Weights of a small GPT-style language model, trained from scratch on English Wikipedia.
Size: width 768, vocabulary 8192, 59.8M parameters.
Architecture: LayerNorm before each block, rotary positions, no biases in attention or MLP.
Training: a variant of Muon for these matrices, 933M tokens, 14229 steps.
Each number is 128 + 32 x the weight over its row's rms, rounded and kept within 0 to 255. Layers, rows and columns count from 0. Numbers have three digits each. The size before them is the row's rms in percent of the matrix's.

# layer 3 MLP down, 768x1536, rms 0.0976, rows 503-517, columns 1344-1535
102:102156134074071095129212149197139135177137126122132126164118151077117090092119149111116049116056077104127123121132119132171138120124168128089111152159086117151131103158116050103124140164104172106112150147117125169084110118188163108175128080156185152113141085097161085166131109156103162131111084121100081143099134170130079099112162146164096091086150131150103094101095164144150112177137161164180087153106139162107114079145133149114140147088090091164120148105125102103124070111163121097121144122136144177121141122152182097102165129124164117111100135149151079157128132123106101176
097:089141095154122119160097133172127119200120091081130118156147099169159177080169133086113132139149138090102129172099155093128132202143114128126146123200101159130122135165129121134116107197142120140110131080109110098110087133107115103096111104141133207113104122147135054120196144110122083084122136066072052138151130175107200148157134132100169166107153079139159140127120116141097091143113166159181178085109133061145114121068133172121160120120108121141142160147196147140182116146091119113082176136120104103160148197122125145138094127151111112136114185132144122056115150089145147184
101:130152123129100147121126146097052108121171133096123168187016106072146101095119096171123154151151082145094104162108145052069116154103153130111142074167094148072100106166129091180173067082148161084183140177116110159147095119109155147114097166156162087104165098145117221121100159095136174137147133130116128129177093144124117158097138173137137099073128186090082123155132114200111114014121127127122126156097135196150151132129103075145131132155121116073123061177149070133164147119123191163110115083155104166104144064105143143164137167114196128157193127132133130150178084108163159106
099:075130177137169151199120100142119149100115090111089106129083183116151120110083163112172108142164137175152125179129100141144165156134117149131134115134145115092095130103139158103101112123119145089083164114090130124083108139165135084131172141255086157174163153135153124146201123154165150176190159165184097091112083140118101130122145160132069109129122120155178122177146075154147143126173131161165101112158113105110133108117172083117075195112120121141119109102181164128140080122105117137101150087125119150135142164108159142040071114087096109089160119166102170026127149114124058155
101:159150117182164159114103129111092134155173098109158094134134122123161203140135129255095164156136089097080127146132151076087162122109122158148128178112096133123135149098144162154210108119132174154137118131112085177089173116079085104223174123150105113091189096141127094160177144119151172133175106110114084117124166108112117100180115108126167178148146121243144193145098153123109140124087202126134101177155180140190149104171120057153140117153144175104148074183178121093099078151166087134105068134121181119192095138136124128126094095134087079191148178096123172137152131162115114081
099:122069166153143124144132185113156132114135138193125143154160115151064090105164075136112098097110102132136120120081165147097088094111102097132093071104131132184106130067130151114098063115139145152126076101079124157109118160120077141104109150171161163208145093148115125136080236140091126127094135118154125136164139129122124107094185113078209140137066053111118070120174149107139198160187084127119151122158150104052118169129086110123099118108135146144106111092110096129076143148104120114119126105153115116137118139126151156118138109104105113189055123166093116107185100131126127105
100:141111146091193114112135148159108152121154130128123128114144114135162125115166158116154112162174107114120079220146128127156138132110100131123128156121151113088144063064104086118164179158078091113113104127105155103151040177179100123141072124115126167102119089169124166142151096180095129149187139139113126216189077165124104205139117142179130066132100185090139138150134132132167112133095140160098111100129073102103179181088126192184091081118141103159183097125162158093143152186106146185125129111210057147120156138129112071179121171144122121068090103127124085134079135151110129119
100:107180115121119120143094128136113099139117137103118065114166148082143101119138137093157110114106163095130113155160143194171112072178161135084140114094154120129142114126115175146137105098098177148122112081147185107072167171116122136126168141195084094122174167114099143088145172166109081160112048206124080146138113151160120202149130126102141103104056142140107129087129132152158053134070084112090175122143085159106156090163138092108102102165155126083085075139149126152116109147067113108103115112180162100137163143113118070098098173117096118126152159168107161144167147124113116161
098:111102098151147157120142103106114093108151107115128117170180098164153189131088112179094088165115162135133090141120065195101117127095172160144108143117065208191164165126223186176120119128130150110143136103127073116094157180107124107111111137097124096110138085154180162084188057111126049122071103096104085152139100145165167156059116175110138120086119127122132154128096164125150092112134151131136076117111109105056110121107049116075108108108133107138125141137158139126109163113075143114072114087174117137165137102129152147066125121169103139166148146138201134154149170105213186074
100:067167119142102138118182077132068145185155089156155086166130169171167132068150145156125119172161166191147147120071117188134126102138137081108111104105154182106121139148097084118130145114127129107174115164120104047095074059155114094131107130119096162065136098140103142096140053138087178141127142155152118087070080120110184127088112097131181109110147163179109101121114105119141166155144142119127118149070155113103131107107160164114074087127134127086195121115106139177103177128142162094090070112150173120175140159178137070158096143140124169112138115096206117134107170128113102151
103:199176122155142090132112177154115183154192133092070126127101137140141152156139097105144136110201122072120135068124146129134085136000153109087161143152171083122088162111150133108127144117110154116197126128120117101171120143096115071162138136153071121057113110081111124099080108147149168173116151121152108096147151164095119125134115189091133144100099116158142175144131154121094127116147076094163159124132132139119117142126155128099133104152104141146109159062129103103144120121173181133104129166120165113123095090147086106093097159104101208108128145120102068101112127074149110151
099:099152126117183144094150129080095133117119124102181124120146074120062183153153158148106198148195045160124114092166176116142131093140130119111100128122069173128151118129188138119123156161113132143108155109094136041158096188120145163095220103171137130114124021098141108107136152123111140160195160157126146134103075135109216123136135124150139131193125102126187164077048185143075143150173111133150155127159142169104143139145098138095089062082137092111110123178116129159092115114125113160096088121177090116145125117131131118142098147091134105087143113123144133096131102095153163170
099:128105135172156105106173148160135051100151235082158184090150088147082099157082116140071119102088138140142129113077111155159162121121111129147146120157150133221162188121101077173128119130170110133152193130135185144181094232163120111194176145155130190056162180180133064186065171160148150115143150097152154104118150120115125175089107064111176199129152084103121133154168111145103142143124144158124089168093181106064143158098135119156124145119081106162122077144160093104180125102120115152089105142132077089176106135180136124150134101086088151140087136134071105183158124127129102150
099:146117148122111169153098130137085121125099097131090182092159073071191163169097121143104099142156113159074134191105103152157142121091108089140111121143140129075117114173164109167087159128140169111121153136170137151062161111111117139150070169109087132155124071110118165114100144130132109097105113032076102096162124099067105101080109090156225106151184151124128133135084122073163160100076089149191113120144124133114138128155158094181160107201131127099115158098098121106132146143115130114117102168139137122192098082078131122192131146135109112161141020113138130162129142102153135087
098:125170170105160157120191144178122090126156074124127065117103153151131142162140102130119131129103120077172095095121136125086078104128103177095120146115219138137171060131114140131146146108114173149107087171119168146168118101105114080120085122102146182115117145141107142112127149078157148128130126147120125115118125164124154120148153045108121100153082162143160144063118139134103132091109160145133139083165112117109124085162171173054171099066123140144123182118162128127131067168144109104143134154164097092143145167074141149074162137149124095127138103133117107093139082099171132121